{
  "qk_norm": false,
  "attn_scale": 0.125,
  "lr_mult_down": 1.5,
  "dataset": "wikipedia_en"
}
Each number is 128 + 32 x the weight over its row's rms, rounded and kept within 0 to 255. Layers, rows and columns count from 0. Numbers have three digits each. The size before them is the row's rms in percent of the matrix's.

# layer 4 MLP down (transposed), 4096x1024, rms 0.0449, rows 3775-3980, columns 32-63
141:077122168150098117121193156160122159152143114141116169084143134143160148120105142170112148112129
070:100147211155173139136103150132131139188086150046176082149142111149185148123142118145141151140124
090:099101117139140154177172200126133081182161197102130165105129049122113090132134145127119158179063
104:124178104106132059095107068111111155130179135053152115131094117162112116096143082122123140157152
138:120099165107128109092080097104109133097179116095114196044042127152128148138114100070137143079092
097:144089076122123154122164142125110123193122089143132133119144080116092139178140147131132137120158
097:153094101139095102124172140183095105142094117118125116087112141156134106089166081095098098178089
073:146092136134100164166135121125073093142121106118129177113135117100091159151126144095120171111079
098:143147103089149170075142170131119123104151129124137072126120130128121138143151106118090113214129
092:124096148116105130184120170138138091159171096142115193162099107116114122130123117116105102167141
135:079089187134134109129168169090137119090160194168115211136153135161112133156090140108168092126136
049:166148106172135129094119130134172154085112108142108148142144104073152157138088058147172120133139
118:106080149121076087150130117118120142146133079150125143166207132151128136059177185144097138142109
128:072142171097117104143107119160132110132143104078115145109136112095151157082090097158143060095081
141:121186086142104193132121121096165125145124111153126094170100127091095101073072143122169056158128
107:135053111171098106126122179190149122143117121158125131130062122149135100087188164163150166143103
084:164151181110147122127149119133128132072115142124114170115129124113114131087191116167107165111139
105:088112105141092084137165133163123164074078132145133139127068133156140079166147105170209152158181
068:087147147166159154092132131134168156139173085150135221101116077146109084111112080101061103128073
143:120121087162165131167141139062151142152140053118125161105108128240064138109124063144083179098142
119:094169127118094132088144122212101130122090111118029106144143100158080164151162165168128097140121
166:179135078127116113126166095119111234153155187105161158099169127096086122092125113127156137103080
140:130083110137078153125186126133149106155121174100115071118140134158160087133077163130081150194151
071:145090088095156143192134104075122165153123105074124125155166099157106080084105179134091116155139
082:096102109128127182095162142106135150117150149111062131124098142168129150084077087074130146154137
142:153126122147152091132107088193085151171100134057120183140163158172100160134126107087057099175078
089:074129090156131107166143102129082082181101126137144134057165127222078174126131159114198115142122
077:078130110102078103156187138105115129114138170117104191126171113089110111132075145167130111166109
112:142062172127090165167149140128164114123122188091133125112127125099131118187128112148174117082065
102:149114140176180085199142142113132148092142133099130091101109171117149093139095112145126127130042
088:166140048166128156103107128076170126108150109128144130104141096093080162051178160126152112127132
086:163136160136205156113150130177164050086120091123087039115109068136164132135166148106100076123110
061:129123120124162162110113123074131148157097156176167165126106098109106149131133113160141132115090
137:161213181114167184118106110162070079110161135202180132128136199131128117096087164162141130170109
103:093045114154123120135091100106134153153152108095160137134107156124130140106176146191142137163138
060:145158128155128132117129130148140156166123173153184138136090078121135124143115152157143192192151
130:170122147134080084193106133183162125101090103144120187159181144095101169155120157152144131120131
099:106120134082119095134198140138120120174089107081195113124131175109146151055147149118124141118112
111:172063110134149163144143160185083098146144168126145137121132132092166052136167116119131143106089
157:078170126081116069129116178132120183139187091124150160110119156174125160173200111166099134100216
125:199028162171123125144160058104111137108106154143156083041100142165171105129107125125115128105135
112:132095144134116151097215158131164087101160107116099126120214162164133107116063100171145082214121
105:126133136119133123100081122113106120130135101132102118162105085128123119151127092160134155112125
139:117134178097108147145165143082121086163110179142127160163138161154175140154164179143154119144114
051:113159128137093119125104160176196141196140088111118158123106102082187133132134134158099129130134
097:137095147165152136110143106119117140162130146115171143115168126161124124103122133131198128141145
038:114182115169105073058090109145106095138198090141143095139150125109123102174132175150121143197090
062:149161116109121110150113156127151102115137105117203129108104142174163100121085075104140066099113
092:149101110125125104126117116111043143056108110122087161081116104095118219153122155078098097122112
131:183118110139153127095149164067134119128095134080080125109105122165137194092145128173141132134087
122:147139171128166144152125188120153082142135122100177128135128136142150126108114143034169151125111
094:059133167141095177180108129093142167119133208132104114147091149167165180095114127106129139099180
094:128134116145165133126125192135152102144140129152126065152165172187113159143109154067123129142098
104:159166120128177119092104091103102093101151106111132164113140097176102164118134113110064142150200
094:125195174114106154096158145058137116134111116139199091101071102160174169092118144053091103079123
123:098160137138097147145144152142129167148197183084114103167134138102179116113107089088122094127134
120:152137143057139110136134125116142172150133170141084158176090153115134155143095155186154139082205
074:182160094142145205102114150127161201154118130158113104147120139141083127147108142085141100092165
093:108126113082076124112135102072099137146109135160148072117147139103114196120170152162111128124135
058:111112099119117177079140128156094121099174131127069161127188133125093138149134117155073104106078
116:086119109122123136121146170145107166114139144130106134075120085146138134099128137127089144102092
147:135061229136144157148102144084106176186182146116154090045151185122113090172079124106126105169182
098:153162143100122098083044125119135097139160110204154155106132187113096163124136166136089076161126
151:094180137134163166109134126178127106138149171147147129072139135078105145098134163140149116153113
137:114162144126081087090113162188158080113061120119160103192082147116117148163139108126087142095118
085:140093126062163115162085150143149136110163141138187112146148121063111108144136109125092159138133
083:165112126178142075137074188148133109162106124127100130125123137075098167113140115183106093088171
115:113161091154182127097151129176159085135171131165093130100159124129118125118081119147074135092143
073:060120163111189059150114154093187134159131161084194145134153126185118137113129097110124148117098
103:100128130061091114162151091102145105161188111154121178122074150109184199175145059136196151153148
112:133158154119149127117154120104092107084164089168143177093186103104081111098146128142116112124161
096:112193171096130094100146109097144122165185120108162130181155182126165076062120098112143074135108
091:135165126121082107130187132135096131125111123137166121092104082104131151129129093149192142114112
114:106132057114096144128141146099194088047141121133184150134142201101166170131144159086118112196131
096:145187140107050122125099113114133097150126118124115175094126147142114126134062173114165181120139
105:121127139157170134127139144116157183086109173092143129151101126125158152131153088091108162116123
079:148157154113132145159169104123164103122133050136129153109113129095093219149111129113128100093142
092:114134073151139150157137141160123099066155101129120178136130116116138088093134191092124120118105
042:075129139160130098128132180124119129085121090129203152080114119061096091167136116142077168130146
132:110104148154156081117146136141086126121105171111135151102151089129080148170132148129127145107102
117:136138122096144118096079132067154159110112079086158127084144109041131153106137097177147176107139
103:178085084088112109164183132137092119056105121112138081109160154073088136181141184117097147127129
092:134068150067098081163031135140112086134127096072154128141126152140089120159107151126127103136085
070:142071134147161147101142164195154158090145140142089108094140136165167147122125119114169143127100
067:139096164164117155100097134105129144134162113170096153167119153093121136134151144124127106149131
058:116132088116162150110117157109141060076111088136095115103160071148154102087153127158107146134098
101:092089146214108168117110086146169145113168159137126077189094101121137134147144129155101157158131
093:117136163174152149112203134100161174142168076133124114098164223093121160120106108111159170093145
095:148129136154125132112147137164139099136142114162118113108107064115121154111183108136161126138111
089:085095179111116106139131105135057168078221178087042168118097158123112124133153112173159188131134
129:167174107114124116117105112152135061097147068117130108122142171148143048169128129185100140101180
082:098135124145116104105148167147071082111127185121127077150174166140112076066126133118180113162089
089:113104090073223079124116167153133120126141164153127182167158149144080096128152091156128134110159
083:135142149117107155103063189146118152129141042096129163107169149142083157140160191103171133148104
109:068117115099089132123100108116161122149087114175114107077178139167133170117171125092120088120108
118:117139107122159152108128164184137093095169169123124132105049090156176103123186109106138161158151
052:094115108159151171125159043121154137102085165123139095190138155147137134171128174104128115175099
080:177145098125127127158089159175153203107126131151123134225169160087120131087135149134115136152091
072:110109118154143148144184128140172184119121171165132119097130162138157082083139197046102148144170
139:135135164095097099155115120103147107092159157128089121117099095172124163097219120112140183146099
092:115167188167138133132151142109169180076138149165126125106070095176095153175075124111128113172183
101:114141113131185141146133153090150180086054151157121167101137148144141114159151093102131204113058
067:201091131119083151106093161175127123125096141128138111113126225125120135099132072142151154096119
111:087094131154091171193157154109106125081140179114139162126085134151122154094136168137086127082147
100:142161086169083151098188178108116136149130136199139118187157113090118114136080075151118176093141
117:088094080133121131096035105135166121103154116133108080140103161064103125190102136108109145093190
073:158123114162122126147102098037162160116125145160143100116153076119093149175140093109113140113143
054:155150129149099166091195163112127152160155161088179118167105166111161167089072094129151141121099
123:139156161143136134085080101118139139115112132163092134093132111120163161096132094148105105105102
088:142079151066182163219143087097119073106130117137144114127134123125143139151158167098228136113107
132:125082117170149175115106142171114178138124069100177079146132110130106117118060163134108180124146
081:068145102123155149082142093113112127107153129134181103150135177110154116146059093108175137118148
047:149177149161066152140144159141176147150168112124172076255151140155102151157097101149157157136087
098:131104108112144126141126168111116108113140140135117156176127160228104125146096119109203163117093
094:122147113148096128144125142118187112181108115196131114154165142115113118161126160175147135164208
116:114136168147152189188124124086085154166131136200148178066156189127159133081113130111093106125197
069:130073122137140146133105065104146121155123131097143155110185044152136149154129120114124126146185
087:143135109104121153104164152146132062181121086073141142144110129139188170113139163114172115114101
136:138103185183158129079136141143162103135116075115120103140149136138135144127202133130104133109088
060:110108157146057167106090139158167113071180118111119138086134135142158101157136169159072090142095
047:148059094081153121116115102101144111100139109149152116112138155140142137139149115129185189121069
117:116086162117162060122108108124090128123159161133063110145149114116091118161146177165136105110061
075:183157080133072084133089124158118180126152166150125165066150093102152097099120148192171119076092
068:106168085126147140130110149153138125119121143107147114132106199138089094131134172180124088103149
132:083149081037126119134124170104098119139109143148126118059091188146125150125154099157131157055127
052:123155126111075150177140134119152077134129130033168171128184138105090108138137147134154176120136
124:123141148118085186185114111070122109132179150131100116122132145126167097173108164102138096125109
090:110120116152107138123148117117151143066166128114057134137087166075145121137126106124182104152097
107:158114073163100105135168102113159089125152082176108126164129164070158124145120144135105150079126
082:112162109152173210183124123141083154148140132140100146059182191094086131069107152145124118182117
092:156169187139161173106185096177175109098152125134134143103116107121050102119129157133108104183126
069:189190177147188115140094089147090114107142101069157104155105110131086117086105149086215103080126
134:144148093132172161147123120162113052089091147134175105159064212150106174104164114103131171149126
119:093117099119164093127067113113113114212121093151079129144144186063108195150116108062154150160136
090:095102154173135098124105112106125136091141176146045150199122164109164164142157059142148127183093
062:221099159128138069109175118100136097136157110127157145096146188124151119099156102152137130177120
111:146113112086112090128174094075151061153159088167174129101186103089110111139123062120177174119137
103:126174116097123128166133137134101091146126143142068188179091111117131135162121104105078175171065
084:114167105099126051113115140112143124097117077142127107112120118051092064129079112131096113099100
119:089188151123105072094072116125173103099142106153107160091115163243100133143124125147141141166146
110:162164149061124159108124117142153141118138163080113158177115114122186136162099168062125113110143
093:113137104179090126093138132145107110111103141154129108155122121140146195117064138115080122163141
043:135131119127097081184108117146130146133116123085120101124114136065129176184077067134117191180122
108:139122124088098102144144143146148115137114130124117161068080103098134148088130107138146119148183
079:129108129151092208190069113154117188133124109133076188152154146153135176150157131100096190148167
118:186113146140135129114112199148151118131115126103136044110196144099145117152108212141084117179160
108:108123192219150093151087138111097122137162172088117161114101087096115140067139126144131127141111
135:106091178126130181156158135121155167136134114147155100101118079095058145143125152133164147141115
052:110182150175073047120159090081127142175094088114118173086157144120156116166225138120101064171156
081:081134143149174127168091069116103139133119139143087110095140115124149111122076038095107120104133
103:150102077178145081146107128141174130100078133167121132128193098151141124110161086130137173145134
139:111092158140140111152145119100137126147083130196127120103088111102119102139126162090172153159117
117:202096158110112142181118116122113141146112124162100077088135146177078103159115148124128152160143
095:151138175064106151120134196102105114121102123081181154115129086187119143077177114134106151130121
113:170092133151173142118067143144182173145141129147143163139097119065106160154126133140133122118172
066:173158159151140177077112130129181147137131138130062166116122230068110142181116120179118158087147
102:191180155088136150108099139151172091080167112110136195053100147141160157079134080145182131158124
065:109128159102143102048153110106046131108126132111160179169089060094125147080131167080150138185185
142:102119194115063121177103149142129129103136101179094050127062125152089104088130098091103128173142
084:090162059171104119160116116117134109156153122084099169146140170122166101158165150093108152131152
077:165102151121113123124072115121094151173055117088167143119113150103132129125109139061132131125151
090:136113143155115123112083102086141088073154110127077131114122122088147093124120127147152105165109
084:103149149111055110101102150161148114102128157157230126112128150108128153183196115157110160104134
146:141138113091147093145159089145156083118100158080154143149111132141128107122157116104120143099073
069:135099082182115113129128169151127123129110050105107116169139173095121144159155106073111195121172
061:126145076132099166115035125137090075086154072096079080158173156096121102105084082130121192173096
100:132068126085116187129179136140142076102126119106138116117099134111106167131131134110161092118085
148:149106136156144158158069081157167143113117141148110156160134116071104117137139127124114129150111
077:105179166097080151152100124069136112144194110159073118127128144101205153114198189139110139086149
113:112181134102191152158132165072108142118183111112134147101105124135112127097140112090170126073136
110:159070149125129118141053093103107112165078121180104112160151194129116162169112175116088153134086
087:143150172151130089085098155127174173125120105131093125168114120120106150113088071151142170094154
140:166135164117112100084179122129080078054144088128100139091141179139157095149167087134138135132139
082:130112084150103108118125128157050104208130090156141093150143124140082114184183150111123138112169
133:095101174101135136117212086031106165078124077127167101148101159143191154178197160063102107100075
083:138148090139119120152167211114212182161113110108147150116155123153156119111094094179114104139121
043:096106055098111139153106102125120152174137135123107092109134155078144140135116140189163152090174
099:136101138144105144086082101174178100101100072056182121162095133081152109126133102103067092127124
101:127117140115127068155130140132125140099140110118116149107114089181124152155106120125160100100092
093:108098125119126088167147166149156144092158115177156119083193148111135146157125094118152161103132
085:079055131131078097154151144166127106191075117136096110156110147161141143060133126130153148171111
050:116150151151122078103127124096154203146165122090114144192088162088173154104129112106124121123130
060:110150160111191136158182123083115121147155148208143128101093127138124108119184154087101079152061
054:068140112101058078150149079132177147140134088155202124116145114161170101184161095239135073139115
145:150120120136119122136100166078140150099108116109101089108074159141095052172186166153129148123183
139:153061135138129099108097173113105144120103219142147168106103083150087112107100144148121122124113
138:110164130147153139136130151213149043160073112163118099136106057138086138115143193088119165143130
117:110094093138121165173108180158124111159108153099137125110195097144165084177104153195109134182135
065:120167094147099148156156148126111166114101142104118136139143096156124110202144126093112182138174
105:068152136110083143100142132055084135094141160112138136131159133079112067125091128119154130134110
091:143131166131084163154107134131149129100107151119190170113105128101133133128098147123147151153171
089:137113112096127120113096142110086148187102126101128119112119157179150138177174105153150127113126
078:115144154110191109156110184127136102102132141102119055135087169076144207118147093153120089165104
039:170112166169114084116119107107071153116074155134145108211123104152102161131114179129098147144136
067:174166133147132159097041107165133152121141097116117153159107150071101158104178136132087159068034
095:106116128093122129159181099104149136108146162160154064125123143208082129068152201188101141117098
121:154163132092071107129098104087105098117106166146157050104170126129158169157237103132118164133113
114:145145099127119133144139136103152153113118120122172132144133109090125147154126150111102113160162
073:105085033135156156142152135140146197142115179163044133146165149112120168104113132158138163099119
055:119185131149134121047142137102158116060142067124101128179139157122151122135120123111073150110181
105:154084120106094112104067149121121128123114122149126113159122104145173138130175147112151114178168
118:083154065154169152116120178119197099137120182091154167046131154134146204034084104120143113092160
143:124099169049092070188111107094111125168092083105134107125111114099193121099115146099169080096197
052:115125115118170108135088097174183095132066125136090128195100078153135152124125139112144138102108
072:066059160112108123084135108109143126137151163168097099143139125093106111145129181159156127143059
063:142106079096113091097100133124101103100146099106111153156178108118123100112144096132124126140120
# layer 4 MLP up, 4096x1024, rms 0.0598, rows 3776-3980, columns 32-63
070:151098160097176117089123113094173129151130111104178107131153115132149124122190147118099106155082
095:115148163101112086073113087104139104088111092143098098176164202103172150156161174149128181070176
097:123139138129135084145140118120129114083137133125130115129167186056111200088157112100171177139103
137:129088159121138116116098041167104100113068119158096196128108125079099123120132093120120131156143
120:136150173162151110179100103142119140036080151123125153126083117107155122060102129140098106129132
100:127164140143161136136112129184144107145147138102132086155160160120170140153155091103133107156114
072:160171116173126155107082101168158150130171096121093087169164146092144149133081149134132118152152
094:196173140163155192090150185113088105083110187111128072128145146133094141128122160186141145174134
094:088167159106106101160134175118129074095124145138072187109153146116142174157099155085174117133206
126:131106149088109110117157135100193160117129133146139136118151148164175135193167150165186139127156
052:177195140201147119092118153131152148098030097119119153120163092052112132160119084104145117155169
116:086141178165101100101133146145108115066097138124148161116149119124145111117127113066101094162083
129:121106132168119122146143145181211149131104162133138138117060119090116096127166126070044151136195
137:149117123118115109090121120114140148151134116143124138130140134086126115153154157098118175128140
106:123120096156127097149128142088169096126097121145145060091204131163092137124115096162144108153087
082:155160186113096083123105164116097159085051141097147116173131117126156091164127168141097159100100
096:089121077133117138106100146135161215108087104183167167178144138155110155117167093114112133136169
066:120142164157097119102080145128145125132145090109187162079137104124137120154132111087083126122077
137:113126155199166127153076085075182210106128120113091155101093110255105115155157071221140150115186
105:147128179193091133172136112113099110147088127123111079161077128147173117083073098136067106149145
162:097136189119117155126110160127131075102073097133115128117071140184151137199151102115093138150148
137:191170098187143110087148185119115100120155085108133176097078132138115151115122074166187119137126
075:104080158064112132151100115132127088097088097083132130189165122161178051112151089127116116099162
084:094095159092068144160116087085120145137095143162177114129168164177175105124092179111091110112120
138:113142111113077118155086094164124184109064121167158105119124074101156137076088084178142135100090
090:067108132163130178144138133142112128123108129094103150125144086142132152078121146129163049110139
082:093085139139198128064143124149147101137138103146160150136169156156136177189171137071121111155063
100:105103141101103159116133119186147141150122184107095152095167142091197148124135140073169100084130
111:066183096062128153046072190181161118078123129139158166107125114163112141215163138099155107107172
095:147113153164125122120100117177151118128091124095117167130155168156164115119124103147187150093152
085:157127115144149144114194133093136130133149119087096038100123103148131094074114101124084196062115
067:097203142102163172118102135104121172153063126117130149033178094138209103156133197128131151114098
132:097082100109158153127129084158182080164142129171142139138200128099116109162128093079101076168141
100:036126117151165119128109122146084153143148075114152090113134145124143162116108102163120202118138
064:156102133136099118149136153133118098138159201181126081145090136086139140153138151136148140176174
126:162162144134126146155119104181164145081115125160142155141201086115146106106101058081177133130135
099:098128136111115078103158123073148137145122095139198124126111192081123134095134080149125096151093
112:129184073072088151137103146141184146156130080095141100137154109091088133131085099160186116117095
150:142137096082110122169132093142140107152078121161149102163198092140091118109143145187152181042151
123:138105149150049129087116155128165143135053076074115086155168166049182178166116103080146062182160
103:102163141112083166080170125159155113108178108210126142148137125155113139138117092155147140198115
126:113129126154101139162168145181151149147131152135152120122094142127106151079128171071112116162135
130:065159147179139141127170141148156082203123144169141165111131157139138149079125137076137083125135
063:168148087114112090101127116171132176199118086125133083115145147071228168108124135142110115188124
093:149106153171143142121230152154097133163114141137107141163132064113118180146167115076152097170161
043:131163203140143118066100100161098075089176092134110106136158117076118081134104195140121108220107
064:112115149103172111116120159155168117058120025135179131137198165143106134093101099113109056133081
090:167164211128096083110121149114198188119100128130123146069134163103116108166120110168145146146042
127:084126114086141081125106135171099075136128158139125137167206149093108155113113131134085117150103
115:085137178122127136145100174101097114100156130112110126111108208106103146080121162168117166085154
087:133141115142106176139179138089174128144151129142165118173111123086125185128061068115112153075103
091:087126102200171139123100064118148097177131119183103088117199214130175125138108126057099082118112
097:159138156091124101152164072102139115072120158065107123123133054111095123148079125151128127134104
092:091157183164104129148127074070146131135132084177168159113113075167191152069130077085106118093115
104:121082138130100148105152136124094154148112147096194048167199084147172113122149121039170069153095
114:147078111046087098147072180128152155159107144122102087149134107109185134135115192121164117137128
086:100095153125111079167105140152107104134134125118136117090125108156153154154115139139088160144107
090:121128160111129089108087083108135126169140118150092099138115164122118154104162112142044115108101
066:176146120146133041184129171121179153180101089097145133154090133139163125062153146109125140118176
108:134119075144128200071126170133122170144089146108152116120100121103140134145148101133102203096131
134:039097132167137161145059137093147079175195138111176098096162112132057068083052157151149116185138
116:096109092084139140147160162150131182142076157090145083168138108205172085144145112124147177107143
147:182145117116109105125155136054075147145113133100109149155122131128118157175146123049105138129119
138:074110174084195089092144087118155104135131163152141112128153077163107098116162212112138180135153
093:121107116128160178134134085093107155177093127132098140126133145207150132114117185157126084110114
100:138080136083139194146181150137111117146140125119124149114159116166201083159095150134144187155102
116:077138111111178106153130113160128090192175112143056039121155072103121139118117145132070184130112
072:089167144133150064104135130110153104198137107019109159146164155151156075136162101144136137121131
101:147083094064078093178137115110106095135145124129095123142125145103109181123109186137155142119093
101:168166118104165129108153099073110092136186118161124142112188120120131092116124116148130114142171
091:126190171132096177109125136079143097147179096145146107167170151127142119103166116096146148191104
087:107125136136076139093204114127177157082097088142094130133156101091143124106143133127129117123126
107:047139079152081145144165111118144075090135162160105127147113171107125112106091156102127150178123
093:125199124176124084153105136137111137143098096148097163145158140142124144125138146114147194099132
104:069062127160206144128137118103105140097091103171130136213187154135125114140112124159127165096125
079:143112112108101107165139154168150152107110109114102121078165111135151174140144141103084141118192
098:083085116071112149121118162137155199146098084202096118176117091102052093135145122081155144097084
052:076132113180081097125133133139120132079104075113184147073141103076114054131134127117100165143102
124:106120146106133111129124146136146098105118185150131179107130109142137134123108160139190171140164
163:122134122185112114153173132200105094136136168134088159129095133203097133125135171100088084140147
103:091150113140123139160145088139115143191092126142081100099104135130099135085129170147080181145132
102:198104146195150125123186106098150126200100164168139085124087105127164085120119083157107094134185
070:123162120145136156098131117143165157115115146160087071111130134168142163091169085086189121118123
066:125146138136093129139092113158142119132144121144134154147121191033162132126132090139120140175167
071:146152175145104112170119094126124140179138162146178150135099176070098135155115106106109129109129
101:116149141052189110133144181121081092151116115082081187091176104108173148120096131162199064127100
093:191129150141163169162172117173170139116080091103152115142139144096126120149196139126162137104125
094:099108108126141161121130104119152156180150115145123114140123090124150146127178165085097100106142
089:050108180210159104088103203145148172191110169167115094075155172084121125124158050081141080120175
124:112147135098060142099134154149158131083178147132163133146174133147157086135080138171136147106154
085:094098122058200110156145065119153161093125170164116118117149079183106147129136115055075111127128
107:134113163174035176123131083104133113122151106129139064072096077066148158197107166113146159131095
079:146170137138022151153116113121113140128126123145104132111117082219118128115137122149162113147073
108:169170107109174135150092108170109132077139109118160138143098088163132125119147106152121182115159
118:188064126137128105108137082143111118101143071087129113075127112108159121140110091163088182133081
057:172125121140099077072114139150102130111126065109117149099130112107135142060108031105087114141135
091:103085120159135110093152080143122090171162106129157128037123129107122079123093153126137094117119
077:119089111186082098063086123106121121149129108147158119157070081162092181108085071177158121192084
142:117093169102097173180111171167109089117062127068105090086166114116074143180118124134128129143116
093:145084099116133078123124152125076091118131120115120118118111118128185158144133100110147079060108
094:129087096139121160093152135127137152129184068134162143112173133179193174105118111171111115127092
069:144190119172193093122097113148098135066060140137156135142148090130154172131124150121139119123097
115:179157157120085115130140135105157195157136110092085132169066125133157159179155099134165140122168
096:099137152203141135138131174163140140154107194145156135132114058107061146146086027140106170119073
111:124108119141020123062093107145159145124136121124158089210126156128179198165116154079115111187110
079:107179045065144220117127117130156125140108091085123126103123113088113158136170063157071158116111
057:117129118088097135081133080140158176124077066191109110158102123115130122101156200125178145180116
123:115060077137170068099132111118142156120125153134164162178129126088119119175115144068103067100136
091:139096112062123151183167111129174127132154079143202165134149131129100166095131098075175159160127
126:155111098132120085129110146055107088171103164082135126120133123147139120143048130178113117128107
085:144036174134125157128108164132104119110121154165146066111152139165151162149131097123175143053132
052:144163125142102156128149050124157102134122111184173119187146150154134100139112134145206149110117
094:107092115109171118148135120117139152063120163092124161149145113201154166167100110088170142074116
095:157078139109111088155177167169096128155118196104136135112131175148151111116135186067177100150171
114:125181139124105138075145169209143101147112085108120149126127183177092061103095148088168165149135
069:149093081121132140165094129153191154153127146090178124112120101125125133095115093083080135114151
090:168136095065089094153146086119060165135057100160122150035171086144126112158144141140140097115093
129:110037125186137188088155091155091117152165135156106173088117109137165085081163169129111187142132
058:134126163099109138114184144112142110110091127142149152100152137143169113149158175085124096106137
046:117132098105058127103173121111063126147080095122119112168112113119141155106115150132109140091109
122:102095110147139129124135087151110126191106141188161108067123117084191141111085121074137130140181
074:161171096132154188073111079123093098129145106132136129166167097096108205053087116066116107128160
074:086159112156119083099121169156155155122149143128143124041152063121109135092119104144139078127183
128:144114131147154141087096149163137101113156158152134189135155044133108144169122144098116144120185
058:142175120084137145110162129111146158132157107144127162173124201096089127123169108066162118119165
109:110130167141131141143081156175152102149141177140094136135171115127138154106136130060157112147152
099:105107137097165184105127127136106079204116138117179142147150100148155139104128160144110131105137
108:176067091104070111158167153141191170068162155191167075185071104088166173183117100129157187064099
103:133088157110079098092074180135153092121139152118161105154066073149176133157181106096125104102107
088:208151105105123171101172096146138099066140069171097145158101097137104131122155134126148055154122
069:140166193166072156110130093124130082140140153109157068098094108112170076099141161112154115079088
128:105153101181154120134221119168133133106132135136099137107137064055138114105105149063109141141091
121:155173125134130131088173111139120157071133166112182133162128071193184058123129122187134117127128
103:141184091106158177104160142090136118136118113101176112057101082144125093129097167156137102048139
064:198113154140132118085153117088158098127139107115150189080154167126131139094201073098145090177100
110:126026107158166140105162175208089187129147155124092176149122166132131086086049094206136041136100
107:134122191143174114175145110166125089142137147137190074106189123126153120130130212073075087098145
084:091143156082124108120088114089116132106148095093137087098118142132102118068134118150099118116112
147:187053095124144145132145135147071103158135166054102126182140170036134108129082138124116104083125
108:098127151069144142132124104110150109141109182119134095092102155128071153206093102083158091131121
094:141100086119118093133117174119171140140102124135157163124110150113114134085139129119156098117096
051:094135120060128066157158136152077122130160154097127068140146099118129163182092078129123193167129
113:142094164098096120139149092127125123113129097095123133154139123127172124088160171127131132127121
085:180121116033178117114132117080121067086187171163177132102100079124108111112113107141138103160138
112:096177093107111166128142175140161143097107123102145123181151124068113194135108141148104068125144
110:085118147187123101078110171143163086190111163118128130135109131096167172162168125126151169136067
129:177113124113179123136132080161136114164139156104171121102152111137151129163148131111131129111134
056:113143148158123057114183114080152166160093053084103124099131167069157134162182185132086096125176
085:159178113143148134104153079164137139145142086073206115101134181172090103124183160123155142093024
096:134076138129106098107104089164123165162116131193175077161169039107148130164135092127136144146145
129:090125123175148092172180083171189145164102159147128165122134111086151105143122165150126124160085
104:141099124093089145156098109133146156105140175160099084108121146160142098113106114107130107133140
092:137140150099108114117087166093097114112145115135222156131091090160118156125113163159102096098090
128:103184134103102137139142179080096114093113099131066120063116151154151148118078129130134114118105
070:164125150138137150118158112093135124108143129128073162077068166156100158156137053200113148107145
091:153113155108160179153151135136161118134113141113161143126196155136137133127168110095134045129120
069:177080160094134096107116035141109137131120111104160166181125137091122153081123132090104135101103
132:128088140120083075152166122099089064121109111099116098205134147110117149108147114133064150149143
091:121090178073137151142155108190118107108125114168181117066140128077036141088113133109162102130130
096:125135139117130117093163128139158128117180166148147132107115113125145142124128114211138084106081
087:123138154195117124162115090101122150108140155139100117101155109121160094097070154125174200146118
082:094124091099097123181129209096118131155080150117196105143144100141139144183123130073129097077186
141:133082100107150124166128097109047123075145093148162139197143118125122110187201190155118183091150
070:091090146162096116207150158103129120144127116168074119127075142099190108105146069159126113147205
070:079072096149184111119160167083054089135164132139115207120117086105178087130181141156135112106182
100:176183150130134120115106128098146170097118110145145146159095119102146110142087140111184168135122
143:074160116187117188112156077168163139082105146155153125122142119160101150141127153116145099124142
079:120112173111115121108109154096079189181145151122074115090048092123105208139152169115109140153150
108:119098165102122100077098118116139071120079119152108167115083082152104067132162101127159122131150
113:085130141117147130122160096177159152132115114099141128154079186154162160154177104166106178137102
085:129135179127113094177080147194157185128153163118136134121133131116161148164156152147140175131138
132:119110141126098088125176117182073181154122144174172217126156121123104129114124139142099100100152
080:143154111249148097129165168123143104169163146074116079180108102101137116130187174085074101157151
128:080100107120134136142132109128144159053099132085200122149153110114074129154102162176146126118093
085:103139095152140107154126145132133152130155142141169157188163076144114139106194163112208152093127
047:185113177129145134120175148130145102185159124132124151154143082088153114184086115088119106129108
094:216106116059143118103100125114144167121117093161126090104074154138096047179148149154115150178109
123:143149083128118147094128097113137108180139127158152118127140143079134128107136152129099163143153
096:185087100106135103125110143069160092099089100134166119108189124094181113140056113122092152147129
083:160107123174116125169111173157108127090136111118124114128116062123167125086118108125136151102146
054:116168148123145133112127145114081234104127109073129148150123131125186105140142149156167156175151
068:160114122161071142110121173141163114192120063083106106183136082080125089146133109106122112063122
054:109167088072070124150189084085136114144121096181158089084111140180130100201172105145105134095132
134:080107159094139070119129124078161105072091065163117139117114129113109118159166212137147166156145
136:126184125164124168158200113090153153127107083147160132161137116118153115166087132182151122187130
134:142152115117127140130105125138147133156153117172093140088110154114108156113126127175123119138161
118:159155133165137114167102174090091129132117126044165074131154059183133124131130122161110185134139
071:150138073129190179078104131202134130140189101141095160188086158093167146097113137176130081086101
103:105118129066135167121150145164128163111104067128130095148102145124128113177139042190136142138021
083:168121152075080108179077106135138139074069179122204187131106111100127107175092085169163169147172
089:144112089109153165100157106172118126137095142133169095114101185104136105111147128111098179153153
077:186108113102105135164097151108151114069145113115110094135101145132132129137164131124120188096074
043:197138171137138055146048090155098122097106114129116121132081140131099126160104164120162084137117
066:157191114162128117095101158156146128118164037128141120164176161111120193087181113133151121110100
094:165151151122072104157168082097127121129123115191175082109164149153128115124104160131128131095110
122:141115125126139139067133112189119097121108121084123174145090106175146154141108188119128082145122
110:094088062114124114158109149106115140084115172140108096168156127150101149153110161096140142134152
072:136110097145140157129110155118153122191151135126119130099135150098131092122128133161135170099128
060:116139106141136095079160164147072174127154235160143108168156112157196154146136158186124117121154
105:104145188184080191130160101153149150138138158120100161065237144134145140104164142085159101072150
113:146145075129146073156127156081118122121112097191166196091141109083123135113101138054105173099101
137:175163151131122125176166132132111122090129177186115107138185076125106204154124165117136154043128
055:142121132100119110150140103169173072094095125130080187104140117166147139091100120100163108096153
079:124123152140173124193156103091099087167083110167175139108138123132101119183134107117101105100171
069:101173137118134128193126195147178128147150108122155183146170153109088131089142069123103176179169